Weights of a small GPT-style language model, trained from scratch on English Wikipedia.
Size: width 96, 3 heads of 32 (1 for keys and values), 1.53M parameters.
Training: 93M tokens, 11413 steps.
Each number is 128 + 24 x the weight over its row's rms, rounded and kept within 0 to 255. Layers, rows and columns count from 0. The size above them is the row's rms in percent of the matrix's.

# layer 8 MLP up, 256x96, rms 0.158, rows 0-71, columns 0-95
size [ 91  99  95  99 102  97  67 109  99 109  99 102 107  88 112  95  98  90 105 104 103 109 103  94 103  97 111 105 103 103  91  97  99 101 101 103  89  88  97 104  86 108 106 103  99  94  99 100 103  87 106  93 100  94  85 102 106 110 101  93  97 100  98  90 103  98  98 102  91 101  93  95]
[[149 118 159 120  95  96 137 123 142 157  92 140 119 165 103 144 112  98 135 178 114 113 106 154 151 148 176 176 146 126 127 120 140 126 141 130 160 136 117 152 113 115 101 132 122 102 111 156 183 132 135  89 118 212 161 111 112 162 149 106 158 134 147 135 123 160 136 107 156 119 118 145 101 106 141 121 133 123 104 104 116  91 143 124 127 107 116 122 142  91 144 145  85 119  94 155]
 [101  92 114 124 137 157 125 137  87 125 144 130 126 138 171 121 167 167 170 166 138 151 126 101  91 124  91 146 139 165 139 131 163 154 125  82 145 103 137  86 118 157 120 161 111 130 190 129 112 120 110 138 159 144  95 140 130 146 130 102 127  82  95 102 130 135 139 113 141 122 159 132  79  97 124 119 167 119 126 114 155 127 163 112 123 171 101 112 145 120 160 125  95 147 134 129]
 [117 119 102 102 147 152  75 109 157 142 145 127 167 136 143 109 113  96 129 140 147 128 126  83 140 167 149 172 150 162 109 118 167 138 126 138 132 106 151 111 104 166 133 109 146 113 124 130  78 134  64 162 102  91  88 142 135 126 128  98 141 172 120 111 110 116  84 152 112 124 106 200 134 109 135 128 134 111 154 118 140 103 139 105 141 144 157 116 140 122 146 153 139 144 143 134]
 [140 107 129 118 125 131 132 155 151 154 119 143 154 136 170 159  97 115 132 149 107 102 122 129  93  96 154 145 124 129 122 108 146 182 140 133 106 128 134  98  84 168 108 155 130 122 111 170 169  80 128 128 114  90  76 105 145 129  82 121 136 133 134 141 130  85 142 168 151 103 164 147 111 123 119  92 133 135 128 108 118 130 109 104 153 143 125 120 126 121 168 108 117 188  75 133]
 [160 173 128 107 122 137  94 135 137 159 152 109 118 111 107 121 130 126 158 107 137 117 121 139 120 139 128 111 109 103 131  79 158 138 142 121 116 127 103 108 128 132  85 158 169 135 122 111 128 113 134 100 147 166 117  87 103 166 135 166  77 145 139 107 116 139  79 164  88 115 154 142 124 137 141 104 136  94 162 106 119 125 144 116 139 103 138 120 125 156 180 154  73 189 149 136]
 [125 144 146 136 149 113 157 126 101  98 130  87 117 118 125 167 107 159  68 142 148 116 146 131 148 165  73  93 138 104 150  96  92 125 123 143 170 153 162 102 176 146 124 125 100 112 158 133 130 170 117 147 136 161 131 121 122 144 141 139 171 137 118 109 119  99 147  47 121 122  93 187 140 113 135 117 143 145 133 122 153 117 147 127 123 117 125 122 129 130  98 119 149 139 106 129]
 [133 107 137 102 106 119 116 110 138  96 106 137  80 160 194 168 146 137 123 163 138 107 147 105 149 138 116 140 178 122  91 130 149 124 138 118 107 118 150 122 129 130 126 113 135 148 109 145 140 122 131 155 124 149 109 180  63 129 109 163 118 116 149 130  81  98 125 131 127 108 127 168 130 135 138 113 129 137 132 145 152 166 113  97 164  82 126 161 126  75 160 140 140  89 124  96]
 [ 95 154 158 122 145 130 136 119 149 121 167 136 161 107 110 177 152  97 127 141 139 120 102 127 142 158 110 108 141 177 118 146 108 112 106 102 129 134 123 111 185 101 119 137 139 122 129 173 134 114 162  91 155  91 136 173 180 140 113 144 162 133 105 140 107 100 135 120 128 122 137 159 107 124 165 111 130 118 102 104  75 146  93 113 121  97 139 149 184 113 124 133 154 117 131  89]
 [104 162 189 131  81  86 132 130 164 165 132 126 100 118 142 161 119 139 128 136 146 166 135  99 110 147 144  76 132 155 163 129 139 169 104 116 176 115  99 111 146 150 106 108 132 104 145 111 159  60  93 143 135 117 108 145 113 110 149 140 179 119 137 147 123 126 126 134 156 107 123  99 113 150 123 153 180 143 119 121 162 116 126 134 165 131 142 141 145 122 111 116 104 116 132 145]
 [133 116 115  92 170 131  87 123 139  96 105 106 150 100  84 147 122 139 146 141 144 133  84 146 117 117 114 109 109 112 145  76 141 137 136  89  96 122  85 115  89  92  91 122 106 115 129 105  92 153  89 120 136 131 115  93  93 112 132  52 138 117 112 129 123 148 129  89 149 109 106 128 141 162 152  93 128  90  80 125 138 122 136  96 144 143 115 128 114 127 120 159 144 109 118 131]
 [107 117 113 108  83  79 113 114 162 140 102 155 123 145 100 112  88 140 130 132 115 185 120 112  96 143 138 123 138 167 169 125 129 155 176 140 117  78 134 149 138 110  97 118 110  84 139 145 167 148 126 126 144 110 136 177 117 102 121 126 144  85  98 163 153 109 103 162 117 128  96 114 114  94  95 165 102 144 123 121 134 141 114 131 127 115  95 116 112 128  81 109 108 106 125 140]
 [108 156 132 165 137 122 169 158  77  98 112 111  98 133 133 135  93 140 156 112 189  94 142 146 104 106 157 140  83 128 115 126 114 146 110 111 124 108 145 113 139 145 127 118 111 113 156 132 184 124 138 162 103 123 155 119 152  66 117 131 151 122  91 117  78  94 158 104 148 165 103 128 110 111 161 142 112 138 112 128  96 130 119 118 134 102 155 136 129 117 136  78 147 130 136 103]
 [109 143 161 119 113 136  93 147 138 137  94 129 135 170 113 137 129 142 143 158 113 139 126 117 117 135  85 108 134 174 168 111 142 123 175 199 156 119 135 129 103 129  90 121 140  79 160  97 173 140 177 126 132 126 143  98 139 104 129  88 153 116 123 123 114 131 138 100 150 113 129 130  96 137 155 140 137 173 152 123 171  95 102 105 166 179 128 139 154 130 113 138 126 130 148 125]
 [149  62 116 175 169 149 138 118 148 129 145 134 124 117 139 111 136 149 121 125 133 126 114 154 143 118 123 124 148 109 120 159 114 130 161 177 105 129 113 115  93 123 155 182 154 112 139  90  95 131 113 114 134 145 106  75 134 107 146 115 137 137 130 169 135 169 156 173  90 118 144 117 102 108 124 124 155 112 166 121 145 131 163 158 132  78 110 165 118 180 140 138 144 145 108 115]
 [142  97 132  95 130 125 109 132 134 141 121 142 103 130 122 132 163 105 111 154 144 154 141 135  98 116 134 130 115 114 100 192 142  95 142 150 116  75  88 136 161 117 113 106 124 154 136 136 114 138 101 134 183 154 148 159 146 178 117 131 120 115 180 147 144 103  98 191 111 124 126 123 128 107 135 142 154  76  79 114 142 139 150 142 132 100 138 156 188 141 136 120 131 129 146 122]
 [114 110 114 148 132 109 150 115 173  86 118 113 127 123  96 116 146  93 176  91 120 119 137  98  96  94 134 128 128  94  87 103 111 172 119 159  66 104 143 106 164 132 123 101 150 135 166 127 136 129 123 186 112 136 115 120 117 163  88 143 118 133 140 131 128 143 152 144 132 130 133 100 107 119 143  88 124 121 117  89 138 102 118 111 142 154 163 152 115 143 105  75 159 126  92 118]
 [122 118 159 137 132 105 184 118  95 125 163  95 144 124 135  96 106  91 107 147  89 112 168 125 144 168 141 152 144 137 120 171 112  88 190 126 143 158 142 107 112 146 150 168  82 135 109 134 158 131 144 114 126 115 136 119 163  95 136 138 150 139 128 160 130 119 111  84 130 130 146 145 120 131 141 121 139 152 127  90 128 116 113  70 108 130  91 111  88 117 121  88 152  97 116 137]
 [100 118 155 139  84 127 102 101 115 139  77 114 124 141  82 141 170  91 123 121 120 128 123 135 128 186 153 108  71 138 152 140 140  96 158 141 143 149 132  72 142 164 110 156 123 134 120 116 176 138 127  96 116 150 122 157  96 133  94 141 133 181 152 145 144 108  82 168 102 123 111 140 119 124 124 122 119 136 130 170 124  88 117 146 150 130 121 101 122 109 132 130 125  93 117 142]
 [125 137 103 123 114 102 166  92 130 146 157 105 100  96 141 124 108 102 108 131 137  89 105 157 131 153 111 131 142 141 167 100 122 128  97 102 178 134 106 106 143  87 130 123 123 134 113 144 134 121 127 118 155 105 126 109 122 131 142 114  48  69 151 123 111 116 157 146 109 113 113 123 100 165 111 171 105 112 129 123 118  97  98 142 135 118 153  91  97  90  87 153 129 130  85 148]
 [134 123 170 120 168 122 137 157 162 129 129 143 151 156 116 159 125 133 158 135 120  80 117 155 145 150 144 175 172 109 107 139 113 151  79 139  91 137 131  91 127 140 114 129 144 163  87 141 137 185 146 103 176 111 137 138 131 128 113 147 171 159 148 144 119 115 107 113 148 119 153  94 111 154 126 120 146 141 112 125 135 148 108 193 136 126 121 174 101 117 165 110 125 139 100 143]
 [ 95 141  98 138 103 113 152 140 124 112 173 126  72 123 122 100  84 106 111 121 118 129 130 135 117  98 151 121 159 135 123 130 152  63 139 155 159 134 108 112 155  99 114  95 135 150 140 128  99 135 164 129  82  94  81 139 108 118 138 136 154 143 105 157 159 139 144 130  93 140 107 168 141 145 146 141 100  62 132 139 151 156 115 170 148 146 119 137 142 151 116 134 101 116 163 135]
 [136 149 125 100 140  80 131 133 122 109  95 147 118 139 109 126 144 160 158 156 123 135 157  71 140 123 128 132 111 100 127 127 110 147 118 136 128 101 123 164 159  86 122  90  93 128 117 144 138 119 128 138 136 101  91 106 117  76 146 108 170 133 157 113 124 135  87  71 106 108 112  97 115 110 138 107 138 120 186 150 162 121 129 122 185 142 159 121 136 161 151 121 103 170 158 127]
 [143 148 139 114 104 157 141 136 113 110 149 121 112 190 152 132 103 109 125 100 151 108 108 130 113  82 151 127  81 124  98 152 157 149 156 131 106 102 137 149 148 128 113 109  94 135 141 142  94 167 106 164 132 152 109 175 130  90 153 131 151 109 149 156 104 109  98 157 142 145 158 113 133 106  85 147 121 151 109 123 127 124 121 152 133  99 165  81  92 108 133 173 103 137 155 157]
 [149 156 150 126 117  98  86 160 153  97 147 146 126  87 112  97 136 107 167 122 138 125 141 115  90 135 168 115 132 132 103 130 181 120 143 105  99  91 152 122  75 151 134 140 173 123 102 135 121 139 150 123 122 127 109 151  75 124 110 118 130  94 125  87 136 122 110 141 154 120 143  91 145  71 105 136 131 170 166 126 130 139 116 151 117 162 140 132 146  93 107 114 140 181 143 120]
 [135 113 110 152  97 154 137 166 144 102 132  60 122  92 144 181 120 114 135 143 140 112 137 126  94  79 175  70  90 142 155 130 123 113 141 142 143 141 132 128 137  72 139 149 162 145 148 128 112 126  89 137 108 113  99 129 172 148  89 135 133  90 118  99 124 105 145 127 119 154 122 139 119 133 125 119 152 157 150 133 122 133  83 135 141 171 140 118 154 140 146 120 139 164 122  91]
 [114 141 149 141 123 111 161 134 158 149 103 135 126  91 111 155 150 124 118 132 137 146 142 131 151 141 132 151 130 184 148 135 125 145 113  78 178 145 136 173 152 157 149 142 150 167  94 104 175 119 138 115 122 119 120 182 140 135 154 108  95 182 112 137 112  93 112  88 113 100 122 133 158 120 120 145 158 136 145 108 145 167 126 124 146 134 131 116 116 115 166 144 114 162 104 190]
 [144 157 171 112  96 138 164 126 133 115 106 133 101 114  77 119 122 115 112 149 142 113 132 138 107 113 136 125 136  86 104 152 159 178 125  91 143 165 117 170 102 109 125  99 115 131 132 151 145 109 121 144  81 153 132 104 101 172  78 131 120 124 176 139 132 121 135 129 106 132 139 138 110 148 143 175  84 143 102 141 114 128 185 110 121 140 156 148 150 155 122 171 153 139 157 146]
 [128 107 140 129 114 158 137 100 140 149 130 127 153 134 111 147 118  86 145 119 151  87 151 153  89  92 157 152 168 118 141 159 124  91 124 116 121 190 114 115  97 167  99 128 140 114 121  90 104 112  92 148 143  88 100 125 151  81 122  81 120 124 127 113 133 117 105 132 151 161 123 131 136 123 158 164 151 155 151  99 165 128  90 129 104 125 164 109 138 151  92 121 163 124 141 161]
 [112 108 123 132 174  71 111 142 111 111 150 135 137 127  84 139 154 141 145 102 122 127  96 148  98 129 144 113 132 173 135  97 115 126 150 150 132 125 128 161  71  99 137 131 110 133 125  96 113  65 141 143 155 151 131 154  85 173 154 166 121 127 100 145  85 162 133 106 108 134 126 141 167 152 133 148 137 123 111 111  97 142 106 169 126 128 137 156  96 132 136 138 117 163  96  90]
 [104 106  97 121 113 106 134 137 118 126  60 136  87 108 121 153 153 129 164 119 203 166 119 150 110 142 103 127 151 118 131 106  84 122 109 161 130 148 106 125  89 155 131 135 114 110 150 168 132  91 116 122 146 110 105 134 119  97 138 118 121 127 151  81 173 131 118 136 128 113  98 122 149 160 119 149 127 130 153 150 115 117 123 101 145 169 131 140  63  92 161 135 123 125 146 123]
 [142 161 117 142 127 115 125 163 176 162 143 125 138 108 105 110 109 157 120  74 113 162 126 120 121 149 141  91 136  99 123 129 130 121 146 112 107  97 132 151 123 155  96 106 112 133 132 111 115 166 109 154 118 159  89  87 146 126 103 124  94 135 108 137 124 175 134 114 164 167 119 137  88 137  97  97 134 186 111 146  94 157 115 107 164 113 145 138 109 187 124 141 150  90 121 138]
 [152 125 124  97 105 143 102 147 105 132 161 145 179  61 121 101 147 135 107 162 135 163  89  98 145 109 118 171 139 141 117 181 141 131 148 136 160 143 139 131 135 136  87  73 143  96 112 145 105 121 142 130 131 107 147 153 129 118 149  95  94 101 138 110 106 159 108 116 150 142 108 150 167 136 124 127 156 122 165 134 123 115  82 112 136  96  93 115 111 143  99 117 104 158 130 113]
 [116 164 112 152 168  92 102 105 105 105 126 118 132 111 112 146  98  94 131 138  95  89  99 183 121  95 117 141 139 148 130 126 174 139 118 121  62 136 128 143 113 104 121 131 163 120 133 112 139 114 127 131 129 138 142 151 103 118 170 167  77 110 171 140  87 126 152 130  97 142  99 129 173 124 135 148 130  97 135 109 114 143 106 112 111 126 114 117  99 124 123 116 151  87  69 143]
 [124 105 169  83 147 162 131 156 159 102 101 119 150 137 120 138 165 158 133  99 137 123 167 108  92 120  93 155 132 129 134 149  93 167 119 134 106  91 154 161 148 107 132 116 139 141 167 105 132 155  97 124 120 133  88 103 138 113 164 134 134 155 102 107  86  95 178 143 119 113 142 124 143 127 105 146 105 112 112 141 149 127 168 144 132  74  85 116 167 104 133 136 139  97 136 113]
 [144  95  99 120 120 101 122 148 122 117 200  89 147 116 123  81  73 119 134 149 123  98 116 159 134 144 114 152 133 118  66 129  97 117 141 119 109 144 153 108 130 160  83 105 145 119 131 129 133  98 125  95 126 121  92 126 135 114 177 143 121 113  93 110 116 141 152 109  85 111 149 152 138 141 116 137 162 133 135  94 156 136 136 127 148 109 152 109 116 144 183 158 110 106 115  90]
 [148  89 114  93 145 110 200 135 119 127 124  86 137 104 110 138 133  87 149 154 131 156 108 143 146 126 119 128 143 124 122 110 148 118 111 135 155 106 115 134 156  95 130  73 106 131 144  88 141 149 133 120 132 112 176 107 129 178 120  78 108 141 129 121 138 123 165 171 159 129 146 127 131 146 109  72 147 112  94 130 131  93 108 153  98 155 115 118 153 162 105 100 121 127 165 123]
 [ 98 140 134 128 134 104 114 105 136 124 146 125 154 124 112 138 102 114 140 109 130 117 109  86 152 139 131 161 165  80 105 119 119 168 167 115 125 126 118 123  76 117 159 125  99 109 162 105 123 138 149  82 115  84 104 169 124 154 153 129 139  93 108 108 106 124 130 125 157 172 113 128 175 123 139 121 153 112  91 135 159  86  87 136 101 119 133  95 123 145 134  93 163  70 121 114]
 [103 132 131 156 140 126  96 122 108 132 143 185 108 133 134 141  93 115 137 131 146 108 126 106 163 131 110 142 131 182  67 107 151 112 147 177 141  90 137 122 138 144 134 137 199 116 136 121 120 125 128 120 143 131  82 100 119 142  86 137 145  87 111 152 119 134 106 153 138 170 138 105  87  67 101 127 116 132 126 144 153 105  96 133 122 127  79 128 133  91 132 140 101 139 126 118]
 [116 174 132 126 133 101 124 109 118 138 155  79 121 141  78 147 178 163 139 102 106 129 129 115 103 130 140 114 139 125 110 114 128 158 116 149 152 147 119 109 180 135 127 109 175 146 109  89 146 122  83  86 129 141 133 100  83 150 120 119 127 120 131 131 138  74 154 134  96 113 142  88 104 120 128 175  93 106  97 134 110 108 109 143 144 173 115 134 114 131 154 161 107  92 129 104]
 [135  95  94 138 134 173 142 113  85 105 128 107 132 129 148 161  87 144 134  87 145 179  83 106 133 137  94 102 137 118 188 104 148 166 143 121 161 108 119 161 122 119 136 120  99 137 136 125 116 185 178 137 130  91 122  92 169 141 132  79 114 113 145 111 144 146 145 137 127 127 112 113 137 139 113 117 133 118 138 124 109 109 122 182 143 133 101 167 124 159 144 129 133 149 104 115]
 [ 91 109  95 149 135 153 125  84 135 179 143 158 140 117 137 166 133 164  99 117 153 151 155 107 158 112 148 158 107 133 130 132 160 105 134 112 101 109 138 101  83  91 119 112 149 107 104 175 138 124 112 110 147 126 160 127 155 191  80 151 155 123 103 134 148 101 103 152 154 129 118 143 147 156  92 148 144 129 151 107 137 108 135 117 129 153 159 133 129 152 106 128 130 134  90 172]
 [147 161 128 113  94 109 168  96  88 123 131 183  89 119 142 186 128 173 126  99 127 105 103 127 158 132 147 133  99 133 173 114 139 115 117 170 108 149 130 117 109 125  78 119 137  70 107 130 120  98 156 137 157 111  95 146 147 130 134 120 122 132 143 115 129  82 158 106 131 139 109  85 130 112 120 150 125 122 147 116 128 114 122  64 119 155 108 134 135 156  95 105 151 136 120 142]
 [115 185 108 121 157 143 108 133 140 115 109 108 113 148 129 141 122 107 155 118  85 126 123 143 129 129 136 178 124 127  86 144 179 127  88 153 147 149 127 106 139  96 106 146 100 167 104 152 152 149 168 138 138 128 104 121 114 103 123 186  88 129 108 127 102  99 117 115 164 113 130 138  77 176 136 137 137 153 141  92 133 115 106 154 151 141 147 119 109 162  91 110 121 123  95  94]
 [109 173 126  90 139 152 136 145 140 106 137 139 127  97 155 108 136 132 169 134 181 118 111 145 154  64 135 140 111 125 151 126 158 146  84 115 132 164 115 121  75 146 128 144  98 108 169 131 157 139 131 126 106 121 161  84 129 131 118 121 125  88  88  92 131 126 134  99 137 109 134 142 104 120 117 113 136 157 133 141 178 110  85 142 139 177 104 120 144 158 108 136 161 135 128  90]
 [128 112 122 148 130 147 113 144 142  96  91 143 128 160 161 107 136 158 127 101 100 136 137 148 138  82 141 156 147 125 107 134 113 148 125 130 126 126 122  91 120 208 153 107 129 126 154 127 162 168 133 108 105 142 174 117 102 132 153 120 139 108 145 201 157 127 104 144 140 150 161  76 137 126 114 158 127 120  68 130 122 146 133 125 105  92 142 120 122 163 130 104 112  95 136 153]
 [126 107 120  84  99 103 120 130 141 111 129 118 115 117 149 179 114  98 115 148 107 116 163  55 142 143 115 156 104 145 183 123 107 151 122 120 130 134 162 113  79 163 155 165 111  92 133 128 120 127 151 125 118 122 147 138 145 122 144  85 150  99  81  98 142 113 117 108 122 109 131 125 147 112 128 148 147 163 106  94 124 160 109 110  94 124 142 143 123 130  71  78 108 129 119 111]
 [154 132 162 153 160 132 111 158 133 141 187 125 109 151 162 102 105 143 103 126 161 140 144 129 101 110 110 125 168 118 107 139 104 156  96 121 173 112 141 123 128 134 125 144 122 128 120 133 180 152 145 175 150 108 157 125  92 162 152 160 126 149 132 141 139 141 116 162 129 151 110 128 139 108 156 123 175 115  88 144 108 141 153 102 121 153 117 129  90 109 116 120 165 183 182 119]
 [126 154 124 122 132 136 133 104 112 123 147 106  75 157 160 136 123 136 108 120  71  96 163 137 115 149 164 107 157 124 120 102  80 196 122 111 134 136 129 148 138 116 158 141 175 116 116 141 117 130  99 138  67 160 113 114  99 129 171 130  96 115 134 140 110 116 129 121  93 142 121 158 127 147  80 116 120  64 109 124 134  91 110 143 115 154 131 142 101 148 128 149 128 112  99 134]
 [139 140 110 174 154 105 173 132 114 130 158 128 150 143 145 157 132 130 126 122 126 135 117 130 137 123  99 122 117 107  92 114 111 134 159  78  77 129 156 169 104 131 142 148 133 147 114 147 151 167 138 111 111  84 112 158  81 133 143  84 160 140 155 134 150 120 151 118  71 141 150 153 142 116 103 160 155 106 113 122 129 128 151 165 158 104 129  68 106 109 124  99 143 104  93 131]
 [191 160 130 137 159 133 131 124 106 118 133 136 122 103 115 103  83 119 139 134 114  99 136 109 126 130 143 111 184 118 122 144 114 164 137 167 189 123 103 137 124 104 110 167 130  92 139 114 123 126 163 128 124 140 133 155 201 144  93 113 131 129 152  95 130 117 165 146 119  92 106 139 107 113 135 151 118 143 123 120 157  87 141 175 114 139 100 129  76 152 134 147 138  99 148 141]
 [105 163 122  99 164 149 128  89 119 199 148 144 132 115 150 159 109 143 126  97 146 143 109 104 159 137  96 121 156 144 146 114 139 136 133 144 169 155 121 113 147 112 142 103 111 164 145 139 171 151  80 127 136 158 116 135 142 138 111 161 122 103 167 117  91 145 132 113 126 144  91 124 113 142 125 134 116 160  86 122 102 121 160 157 117 100 168 168 116 138 103 127 142 177  91 109]
 [128 132 139 158 153 139 161 113 125 148 140 147 120 156 112 166 116 127 104 126 134 125 110 186 124 138 115 120 151 113 143 162 125 124 139 134 118 161  81 136  79 143 132 126 164 100  91 114 162 106  99 109 153 154 144 106 120 126  86 142  73 124 121 157 126 119 103 106  91 132 102  92 141 123  88 138 134 149 191 152 102 112 121 142 131 119 120 112 157 172 131  77 105 129  89 108]
 [127  95 129 131 141 148 163  96 162 115 130 174 173 129 146 103 134  73 107 134 104 124  99 144 132 161 130 138 122 121 105 145 157 146 148 137 115 130 131  90 139 106 101 143 154 151 105 123 170 113 128 134 104  98 117 158  95 155 140 154 143 134 163 157 136 114 114 136  92 176 105 140 145 114 155  45 159 161 114 116 113 103 108 149 135 129 116 130 154 101 137 143 135  76 125 117]
 [150 121 137 131 169 160  93 149 155 108  97 164 111 112  95 144 139 121  95 111 102 128 139 107 130 110 147 137 122 121 139 148 138 110 105 143  98  78 142 134 139 101 120 163  95 166 141 122 123 132 165 111 137 155 142 108 133 128 107  98 136 166  93  79  87 124 124 139  91 139 142 128 137 168  93 117 104 138 159 129  98 136 149 119 118 106 100 133 143 134 141  94 157 144 168  49]
 [120 139 138 120 105 122 131  95 102 136 165 127 115 138 105 128 118 110 136 122 134 115 139 160 128 129 134 122 151 158 124 153 132 112 165 149  93 139 147 144 146  92 101 158  99 152 122 122 155  87 151 118 123 133 152 113 132 154  60 145 103 120 122 157 149 112 134 131 134 119 106 132 147  92 179 126 186 146 122  54 152 149 120 106  52 115 146 147  77 137 151 144 136 132 132 131]
 [146  84  96 136 164 125 136 125 145  87  72 128 143 120 160 125 121 113  92  78 138 133  72 122 116 148 111 136 165  76 120 163 130 120 135  97 140 138 112 140 134 138 140 101 154 135 115 138 116  96 142 135  96 126  82 130 156 112 140  90 104 104  78 162 128 130 120 114 121 128 148  77 144 122 114 129 193 120 144 123  91 162 108 112  89 123 100 109 146 126 111 129 121 129 137 136]
 [105 178 182 123 133 151 142 122 124 148 110 182 140 167 105 100 123 137 107 136  88 157 170 138  97 125 122 125 144 120 169 105 124 131 132 109 124 134 116 136 180 148 165 152  97 125  89 134 117 150 138 118  90 157 165 147  85 126 157 136 142 130 116 107 137 112 111 121 154 143 142 110  85 104 157 132 108 117 129 163 126 175 143 126 121 110 145 160 106 170 116  87 143 166 127 139]
 [151  94 141  80 115 103 139 121 143 156 128 155 165 147  92 114 137 103 142 122 148 104  94  64 136  98 121 137  97 115 135 123 120 129 132 124 163 161 129 139  99 109 134 139 141 131  91 167 102 116 164 139 135 120 145 143 154 118 157 171 130 107  90 166  93 103 107 106  85 105 136 114 172 148 115 149 109 146 144 123 121 124 151 137 132 155 163 108 149 150 117 153  88 102 178 108]
 [110 136 136 142 158 115 149 147 138 141 140 132 128 161 115  94 133 135 114 154 124 164 127 126 166  99 134 103 145 121 177 125 103 111 132 123 147 159 132 103 127 109 155 120 163 157 171  75 123 145 120 119 130 123 119 118 157 139 126 126 100  76 133  80 146 135 150 104  92 167 121 137 129 165 177 142 145 105 165 144 138  88 124 144 124 180 171  78 169 153 121  96 119 130 116 119]
 [137 153 155 124 136 135 116 105 105 117 119 138 128 121 126 155 111 103 158 120 110 153 186 167 149  73 137 122 152 147 115  86 148 143 136 126 148 151 121 116 121  91 124 155 127 125 121 173  63 131 119 150 142 102  86 126 107 163 159 178 133 120 161  94 121 121  85 123  78 105 130  85 122 145 104 141 157 144 116 114 101 162 152 120 168 134 141 104 153 134 108 111 124 110 136 109]
 [177 138 137  84 175 133 126  93 152 105  82 138  82 162 139 167 129 119 185 158 150 154 132 128 127 160 116  89 108 144  99 120 167 119 146 112  99 174  97 110  99 135 148  76 155 138 105 150 140 132 148 119 127 140 111 120 120 135  95 131 114 150 167 147 118 132 113  95 154 144 141  74 117 119 125 109 143 142 148 104 125 144 137 115 107  79 158 128 146 134 120 128 112 136 130 127]
 [137 147 100 154 138 155 127 158 111 152 130 110 134 141 173 144 138 121  79 129  90 121 129 104 133 137 109 126 161 148 112 157 139 139 114 146 140 104  95 140 137  90 148 196 105  91 108 162 109 132 106  98 114 153 111 141 174 109 145 115 142 105  76 159 115 146 158 132 118 165 149 118 191 129 171  97 127 138 130 128 122 136 146 108 165 108  87 114 100 114 100 133 149 139 120 122]
 [107 121  81 169 145 120 112  60 145 127  95 101 122 159 108 104  96 117 129 156 140 131 134 132 164  81 150 139 142 118 146 130 153 136 125 141 135 107 132 112 117 169 125 142  84  98 124 152  72 105 175  99 145 126 112  91 127 112 124 106 134 135 126 141 129 122 120 114 116  99 163 110 115 171 127  69 175 125 137  94 149 147 140 116  98 113 149 128 107  88 135 129 138 129  98 107]
 [155 166 132 110 130 106 123 166  94 154 155 111 159 119 102 112 146 175 164 132 152 160 135 134 135 133 162  83 130 137 145  81 133 124 108 115 110 130  92 120 116 120 138 133 138 140  90 152 122 113 156 116 100 103 122 119 116 102 122  82 165 134 143 145 122 135 134  78 177 111 111 122 144 136 144 126  84 101 120 160 131 151 164  76 141 108  90  80 115 111 115 167 136 116 157 130]
 [129 151  98 133 103  98 133 160 149 116 147 145 140 154 115  98 141 133 116 126 129 127 107 155 151 111 174 156 146 105 171 158 111 119  98 164 148 170 151 180  93 116 114 108 125 161 100 149 146 137 126 115 145 153 140 103 117 134 156 138 118 129 145 108 161  88 108 134 180  93 148  81  93 161 102 169 181 122 113 154 129 105 152 105 131 137 114 142  98 116 138 134 112 112 100 110]
 [164 155 142 175 170 139 112 150 154 105 104 121 137 120 130  80  99 139 121 109 121 110 149 140 148  97 121 116 100 101 106 110 114  93 163 152 181 126 149 111 132 116 167 162 119 108  99 151 109 178 144 127 127 101 147 156 100 127 141 134 128 122 166 142 132 176 144 115 127 142 118 122  95 103 130 129 122 142 147 114 141 174 175  83 116 131  92 151  82 136 133 141  99 135 125 164]
 [143 122 152 129 131 148 161 145 117 136 167 139  80 113 112 105 117 105 145 159 131 135 134 154 117 134 133 150 156 140  86 137 129 118 163 153 128  95 157 149 121 140 108 114 111 169  97 140 145 167 186 149 146  83 124 142 109 105 137 136 139 112 133 153 104 138 127 134 112 140  80 107 110 142 110 137 123  84  94 152 136 134  69 174 171 112 186 137 122 133  94 109 108 119 101 150]
 [101 117 120 136 122 126 137 165  96 137 130 163 141 166 145  87 116  86 116 117 100 130 125 175 113 173 130 146 104 116 110 125 158 135 110 120 170 120 119 109 147 136 148 161 127 119 159 139 126 130 104 145 136 113 189 138  90 114 170  89 120  88 115 101  83 104 159  71 105 112  86 120 141 136  92  94 142 121 147  90 147 113 170 117 114 106 145 139 153 140 129 129 123 122 148 119]
 [130 122 118 148 104  91 146 128 145 124 106 159  87 124 108 140 140 117  97 149  68  82 134 139  77  76 132 147 129 138 164  97  87 105 158 165 163 120 177 123 129 124 120 156 150  93 140 108 104 105 131 140 148 114 118 126 118 134 171 144 151  85 149 141 129 108 125 151 123 143 152 146 158 149 121 163 142 125 108 128 128  97  92 105 131 153 111  98 171 133 118 157 165 116 136 147]
 [163 138 155 118 127  81 125  75 134 195 127 130 129 147  94 177 155 113 112 106 121 143 131 129 124 181 125 133 112 147 138 134  99 100 115  89  99 111 128 184 148 165 107 166 120 164 145 100 136  99 130 126 191 128 163 124 143 121 129 103 106 170 126 103 155 113 135 117 100 117 128 145 139 139 105 124 146 127 148 166 115 138 107 133 138 147 136 158  88 121 139 124 137 122 128  94]
 [112 118 153 149 117 135 104 133  79 109 137 118 115 130 154 144 107 118 129 118 131 153 159 150 146 107 121 112 149 116 137 116 120  86 151 128 135 159 111 175 130  87 124 164 126 167 147  82 137 140 128  88 138 108 161 146 121 125 109 153 153  91 115 131  61 103 126 115 125 145 184 130 165 163 145 145 178 119 103 123 164 148 133 147 145 122 120 165 131  76  83  98 139 132 134 125]
 [ 60 154 152 121 170 103 130 177 150  92 114 117 157 159 125 148 145 150 124 118 158 115 101  98 127 101 142 140 101 136 110 117 108 172 114  94 146 138 117 139 111 117 124 166 122 127 117 121 144 131  94 164 111  94  94 124 125 103 138 116 139 142 151 104  92 115 151 140 121 112  85 153 130 109 116 117  82 163 127 129 182  90 138 122 155 121 123 155 124  68 139 110  98 123 128 151]]